config.toml
num_hidden_layers = 20
hidden_size = 320
num_attention_heads = 5
num_key_value_heads = 5
head_dim = 64
intermediate_size = 1280
vocab_size = 6028
hidden_act = "tanh_gelu"
norm = "layernorm"
norm_place = "pre"
norm_eps = 1e-06
positions = "learned"
qk_norm = true
attn_scale = 0.178
bias = "none"
tie_word_embeddings = true
parallel_block = false
init = "uniform"
init_std_qkv = 0.0278
init_std_o = 0.0044
init_std_up = 0.0278
init_std_down = 0.0022
optimizer = "muon_variant"
learning_rate = 0.0226
lr_mult_o = 0.628
lr_mult_down = 3.0
beta1 = 0.95
lr_head = 0.00817
max_grad_norm = 1.0
warmup_steps = 0
schedule = "wsd"
decay_fraction = 1.0
decay_shape = "sqrt"
final_lr_fraction = 0.1
batch_tokens = 131072
max_seq_len = 512
doc_mask = false
train_tokens = 574100000
max_steps = 4381
dataset = "wikipedia_en"
Each number is 200 + 30 x the weight over its row's rms, rounded and kept within 0 to 999. Layers, rows and columns count from 0. The size before them is the row's rms in percent of the matrix's.

# up: layer 16 MLP up, 1280x320, rms 0.176, rows 1067-1104, columns 240-279
# down: layer 16 MLP down (transposed), 1280x320, rms 0.147, rows 1067-1104, columns 240-279
up1067,090,188,178,227,237,215,244,200,254,236,179,212,224,166,234,239,200,187,156,229,181,217,215,240,165,199,200,202,159,232,200,179,163,207,203,171,222,275,173,260,183
down1067,094,178,197,184,165,214,216,178,190,211,242,176,221,228,214,197,138,208,215,200,194,159,182,149,208,220,174,177,237,208,177,226,217,197,228,227,133,217,187,199,209
up1068,103,225,173,193,236,193,229,163,184,218,222,214,151,174,183,214,181,170,244,226,163,204,196,245,223,223,219,212,196,226,209,222,167,235,173,190,232,189,242,212,180
down1068,102,274,190,176,193,210,205,199,162,174,169,216,227,199,205,219,223,203,198,204,182,192,205,216,198,197,203,143,200,216,244,176,192,184,202,173,225,225,247,218,211
up1069,101,234,161,186,276,235,227,159,197,143,172,196,217,222,234,208,125,215,238,182,209,190,147,225,172,167,252,196,224,233,219,141,163,198,182,213,214,244,257,184,201
down1069,101,178,194,190,235,180,197,207,226,189,160,154,242,226,205,212,183,209,200,194,209,198,240,263,242,192,274,158,195,210,193,246,139,220,152,214,239,199,194,172,230
up1070,094,230,175,193,212,188,188,176,183,237,168,164,181,206,198,199,149,197,176,210,199,204,137,206,248,218,155,239,233,210,163,177,213,193,181,177,167,221,154,203,240
down1070,100,235,183,173,187,210,210,157,166,234,249,194,201,189,193,154,213,208,251,195,195,193,196,242,246,203,167,187,213,228,166,178,200,179,186,243,190,195,175,220,241
up1071,100,187,138,235,214,260,190,196,158,192,144,186,229,205,210,153,190,224,265,142,143,249,196,165,239,223,210,205,192,231,155,224,186,178,212,238,174,166,220,259,202
down1071,099,200,219,262,152,212,180,182,267,167,182,123,219,220,194,208,156,169,223,185,200,162,179,150,135,205,166,210,193,170,191,233,172,177,153,158,208,205,167,194,224
up1072,106,191,199,221,155,209,215,163,142,195,217,157,129,180,231,258,161,145,217,222,207,175,140,210,185,173,185,195,220,234,232,191,177,162,212,203,166,206,200,198,238
down1072,106,204,147,120,223,193,237,180,194,153,172,234,165,264,165,131,198,190,155,231,177,233,168,194,188,199,202,184,220,252,224,227,157,175,199,206,247,242,191,211,217
up1073,097,227,211,177,181,197,204,195,192,213,166,177,135,200,166,206,201,199,227,195,183,227,239,188,207,199,198,245,202,265,162,140,176,179,262,173,186,184,155,150,175
down1073,097,237,181,195,196,209,200,152,194,128,230,232,247,176,189,246,190,166,216,225,238,218,185,184,317,175,163,182,185,143,229,140,273,194,194,212,215,193,215,173,209
up1074,103,158,169,230,225,198,212,231,225,190,180,197,185,220,266,248,222,131,168,224,228,226,187,210,184,249,187,203,198,168,216,193,161,208,181,204,148,226,186,141,206
down1074,103,210,253,168,208,250,176,193,161,215,217,230,190,226,194,153,195,187,231,199,163,202,159,273,224,205,154,210,205,228,198,189,231,187,201,234,167,272,180,180,210
up1075,097,153,238,193,212,215,155,201,220,200,181,136,217,201,167,245,151,203,196,161,213,139,234,213,196,191,201,258,202,222,232,180,207,236,221,205,238,184,180,144,208
down1075,098,217,230,194,232,171,202,186,185,217,222,188,197,241,217,207,161,172,130,220,152,186,203,180,152,224,202,203,200,197,145,225,233,185,189,251,205,196,236,209,234
up1076,092,149,202,159,196,201,189,200,135,162,177,212,189,172,195,247,221,202,243,212,224,208,200,169,202,258,182,202,195,140,182,231,190,214,186,183,202,206,192,222,189
down1076,098,205,227,181,203,194,224,169,175,199,247,227,236,142,173,190,174,174,155,123,263,159,201,160,246,188,228,229,225,222,236,248,238,246,225,202,187,166,159,180,126
up1077,112,191,225,210,161,205,188,199,165,215,191,187,195,186,143,207,211,155,214,200,189,188,169,135,201,216,200,151,235,190,210,199,218,217,250,177,187,185,228,175,256
down1077,122,141,220,177,194,137,228,182,151,158,204,193,199,230,169,224,219,132,190,195,229,176,249,163,272,174,200,255,248,156,209,194,224,222,201,237,201,225,235,182,189
up1078,103,228,239,213,194,187,221,227,139,180,222,232,237,166,206,182,201,251,210,192,228,156,241,187,177,229,216,205,181,188,167,129,232,192,279,221,215,172,193,196,219
down1078,106,176,155,170,172,227,185,196,230,224,204,185,225,123,195,162,219,194,201,195,216,196,205,240,181,236,244,212,245,204,186,248,223,205,136,231,184,221,191,174,204
up1079,094,176,150,276,169,226,223,186,193,192,184,190,168,233,229,131,175,198,235,225,194,213,220,144,225,206,236,186,194,287,271,250,185,223,221,165,212,220,168,217,187
down1079,088,215,206,140,167,212,156,240,195,198,206,173,185,228,192,242,279,238,184,231,222,195,184,211,261,174,174,182,249,186,209,198,209,188,169,178,194,220,172,149,195
up1080,098,194,205,176,234,170,207,159,171,177,205,148,180,179,185,219,251,211,183,249,161,210,219,179,172,177,210,195,214,186,230,263,239,215,182,240,188,203,219,185,218
down1080,098,231,194,159,207,206,169,219,142,252,203,227,210,205,228,195,186,200,193,129,220,228,182,180,197,245,149,166,176,245,197,161,176,172,210,240,165,200,212,156,237
up1081,103,213,201,154,227,189,183,164,146,165,213,153,237,200,217,249,161,184,249,201,210,192,184,187,191,168,192,210,232,195,185,183,184,191,193,241,232,188,207,190,181
down1081,104,213,186,189,224,172,191,219,220,235,223,231,224,169,233,228,213,219,182,230,176,205,196,223,141,253,193,171,172,226,215,193,155,172,165,170,185,213,210,191,170
up1082,101,199,231,211,176,182,226,230,172,173,277,228,234,190,206,261,216,173,273,198,195,260,288,178,221,213,216,219,203,261,179,150,188,148,193,210,165,251,205,176,191
down1082,097,183,212,191,164,168,226,223,200,178,154,167,232,136,210,225,185,208,177,176,206,231,234,264,186,223,184,227,232,202,212,172,212,189,189,201,166,206,226,234,202
up1083,103,214,152,260,178,213,201,187,196,230,192,146,223,217,164,204,228,172,223,200,209,174,145,228,194,146,186,187,247,210,177,237,154,200,170,174,202,194,212,204,188
down1083,103,214,188,194,188,262,162,233,178,192,191,180,169,238,189,200,167,196,171,165,203,217,192,154,183,183,159,223,199,216,230,200,182,172,138,203,144,199,223,205,203
up1084,109,213,173,196,145,209,189,165,200,177,194,241,189,139,218,245,171,157,201,213,228,219,202,179,208,140,240,241,173,247,247,211,175,240,140,169,222,227,206,206,237
down1084,115,186,171,221,216,245,219,189,226,196,181,202,215,200,203,187,244,217,172,229,174,243,260,173,194,216,242,225,201,178,202,202,222,226,231,169,252,140,172,211,210
up1085,106,175,234,224,200,210,209,176,257,204,202,230,205,207,178,141,218,172,181,218,218,216,210,187,202,191,204,193,164,220,196,179,200,179,232,210,171,126,239,222,234
down1085,106,194,232,255,159,215,242,158,227,173,187,187,221,233,254,265,222,204,249,176,214,203,150,212,215,231,238,207,233,189,150,223,212,184,221,227,156,213,233,179,204
up1086,102,142,211,170,218,214,241,209,190,184,213,195,182,214,218,198,116,178,169,226,207,246,154,186,222,198,212,197,213,176,176,198,179,201,173,243,231,165,177,199,217
down1086,105,195,238,175,156,224,139,150,240,201,250,142,197,164,178,202,176,223,176,225,179,141,217,197,175,231,153,205,124,239,175,204,136,186,148,194,171,202,230,222,193
up1087,101,209,260,213,210,219,217,225,183,164,158,200,204,194,224,196,201,160,153,243,181,168,184,219,238,234,231,233,251,244,197,158,222,202,194,200,164,224,180,172,202
down1087,106,192,239,222,194,233,181,198,207,209,186,204,210,244,154,224,222,180,190,231,168,192,215,228,171,149,250,201,245,216,196,253,119,188,200,234,244,200,231,193,217
up1088,098,192,199,153,197,163,202,185,209,208,198,213,202,227,232,236,229,194,180,229,181,209,197,174,190,171,189,196,230,186,157,208,152,222,179,222,219,197,263,188,214
down1088,095,161,208,194,265,155,200,184,174,167,227,175,208,213,205,138,220,187,194,218,166,189,242,218,120,233,177,147,159,190,188,225,249,197,206,233,220,174,192,206,210
up1089,103,193,194,190,171,175,171,242,168,220,246,178,177,190,213,155,198,202,169,217,206,188,192,229,237,221,210,195,206,198,207,221,210,214,187,207,168,168,166,152,215
down1089,102,190,162,262,237,198,176,192,242,166,199,168,175,147,232,199,220,169,178,195,188,155,205,190,263,219,230,169,254,205,210,191,241,222,169,230,153,240,256,219,249
up1090,100,204,213,187,266,205,202,173,169,241,189,206,212,143,235,221,184,207,223,162,194,171,212,235,232,231,166,191,219,177,274,209,249,217,222,167,209,216,194,210,184
down1090,094,206,274,203,223,227,214,209,168,227,182,216,197,210,169,193,191,205,140,234,183,184,223,181,156,166,173,222,127,192,228,209,208,242,257,229,173,151,231,224,209
up1091,105,212,244,221,161,177,244,227,232,136,207,226,183,205,174,233,182,193,166,170,223,198,192,179,161,171,196,269,176,215,191,264,165,172,209,166,164,246,185,212,225
down1091,102,199,231,203,157,229,226,233,192,209,203,210,176,167,214,174,213,189,229,262,238,178,266,228,183,213,179,218,230,233,158,221,212,240,198,298,200,191,186,195,211
up1092,095,123,189,220,187,225,176,162,254,222,230,211,217,155,226,204,189,174,208,211,148,259,192,195,183,217,248,213,266,191,216,231,199,160,189,167,162,175,231,156,217
down1092,093,186,198,195,255,167,223,176,165,212,225,188,185,187,153,164,199,255,238,248,225,204,217,210,204,220,190,210,151,181,248,214,147,157,231,166,208,173,241,239,227
up1093,099,192,217,215,271,210,200,203,240,203,227,201,193,205,184,200,222,192,237,199,206,189,239,203,210,177,187,186,200,241,210,200,197,269,205,239,185,250,239,223,243
down1093,097,201,191,210,250,166,233,184,199,186,195,198,201,210,199,185,174,198,205,202,205,166,146,236,227,236,226,179,128,191,202,194,182,237,154,180,171,189,238,254,171
up1094,100,236,162,191,204,260,262,220,164,245,232,225,242,182,160,218,175,248,167,224,193,199,215,144,224,198,136,225,200,246,255,200,162,252,224,172,232,203,211,180,163
down1094,099,215,267,183,205,148,237,249,207,177,241,235,169,176,238,182,217,232,222,241,167,176,161,218,219,217,211,148,186,156,219,176,202,209,187,218,158,179,220,188,180
up1095,108,175,188,204,195,127,190,222,171,234,223,165,209,211,222,214,208,151,187,172,299,184,185,200,230,186,226,237,257,251,219,192,175,245,196,227,246,212,239,153,254
down1095,102,179,195,190,182,209,175,244,236,206,192,176,215,196,215,215,182,245,169,182,206,237,161,183,272,195,213,189,198,273,184,170,181,182,192,162,156,164,196,202,186
up1096,098,240,179,196,186,226,215,182,193,227,171,216,237,195,214,203,246,183,134,204,227,214,218,197,150,198,200,212,174,185,179,243,169,198,276,223,184,204,222,223,241
down1096,092,204,261,187,135,203,210,178,226,183,187,222,137,215,206,257,215,180,206,181,239,242,226,235,237,159,198,208,170,176,200,180,184,178,198,214,224,221,209,190,186
up1097,100,137,182,212,155,178,219,227,215,213,247,164,231,210,190,228,179,222,202,188,217,228,148,206,173,253,230,191,196,219,163,206,172,211,191,243,191,203,142,183,170
down1097,104,240,242,200,233,213,227,202,185,224,201,175,203,199,199,241,273,205,153,287,193,182,137,214,219,145,244,196,178,184,222,162,188,160,258,243,155,208,211,182,227
up1098,097,167,182,236,162,163,218,227,149,164,236,149,226,193,227,205,219,145,181,222,183,237,174,237,177,223,188,213,162,177,175,171,176,200,187,186,210,198,183,213,226
down1098,090,202,184,251,157,167,192,202,174,164,206,264,222,195,181,249,223,231,205,201,191,185,179,239,242,250,235,184,216,216,187,178,263,242,214,245,224,267,189,201,212
up1099,103,215,172,207,163,220,243,202,196,159,175,213,227,219,214,231,173,184,249,284,196,185,184,175,255,213,224,242,209,226,230,198,187,243,220,223,221,163,198,208,151
down1099,104,204,158,162,214,152,133,213,179,201,238,190,159,174,194,187,196,169,188,173,264,185,201,210,235,177,202,192,183,161,175,196,233,229,230,228,180,187,187,248,198
up1100,100,196,149,165,280,197,212,182,208,199,189,181,188,207,141,204,205,239,222,185,170,269,200,203,196,170,206,217,230,216,192,250,167,191,179,248,221,161,196,158,213
down1100,099,240,239,218,134,156,221,293,227,239,168,230,127,251,213,202,184,184,187,217,220,260,215,223,272,209,133,124,204,171,177,211,208,194,198,238,180,181,184,175,209
up1101,103,228,236,211,191,161,240,187,181,169,213,154,234,153,187,219,186,174,208,205,213,179,242,190,231,211,169,189,210,175,206,140,183,179,221,185,218,160,180,174,233
down1101,103,205,230,181,136,240,199,193,170,203,211,187,217,199,245,190,197,206,211,213,200,185,214,229,229,174,208,285,173,210,192,145,214,234,194,148,264,191,159,193,150
up1102,098,231,213,201,186,203,192,155,257,199,235,175,196,190,221,243,188,211,138,187,187,152,181,153,169,173,260,232,159,208,253,219,215,195,224,173,242,192,196,190,266
down1102,102,154,158,198,165,197,231,177,259,242,185,178,187,233,183,178,238,161,159,193,211,190,264,176,240,192,220,239,197,197,176,260,202,244,203,228,204,187,192,231,219
up1103,119,263,224,230,173,201,162,157,166,194,246,216,218,168,172,208,212,204,187,234,202,225,234,192,206,184,182,208,141,212,216,196,231,206,232,178,216,203,187,177,181
down1103,113,211,271,226,163,182,210,192,229,173,210,157,194,174,215,220,155,228,187,157,194,221,165,202,266,197,202,198,173,198,193,186,219,203,248,136,165,213,164,155,192
up1104,102,155,228,174,224,212,210,229,277,184,196,214,204,182,203,144,209,216,199,186,215,228,140,222,181,210,167,214,175,212,215,165,210,215,207,205,248,161,220,203,204
down1104,099,151,200,200,213,228,241,237,192,223,175,200,154,158,186,258,229,159,164,208,190,247,172,159,184,219,225,241,162,209,153,211,156,172,222,180,221,189,213,214,204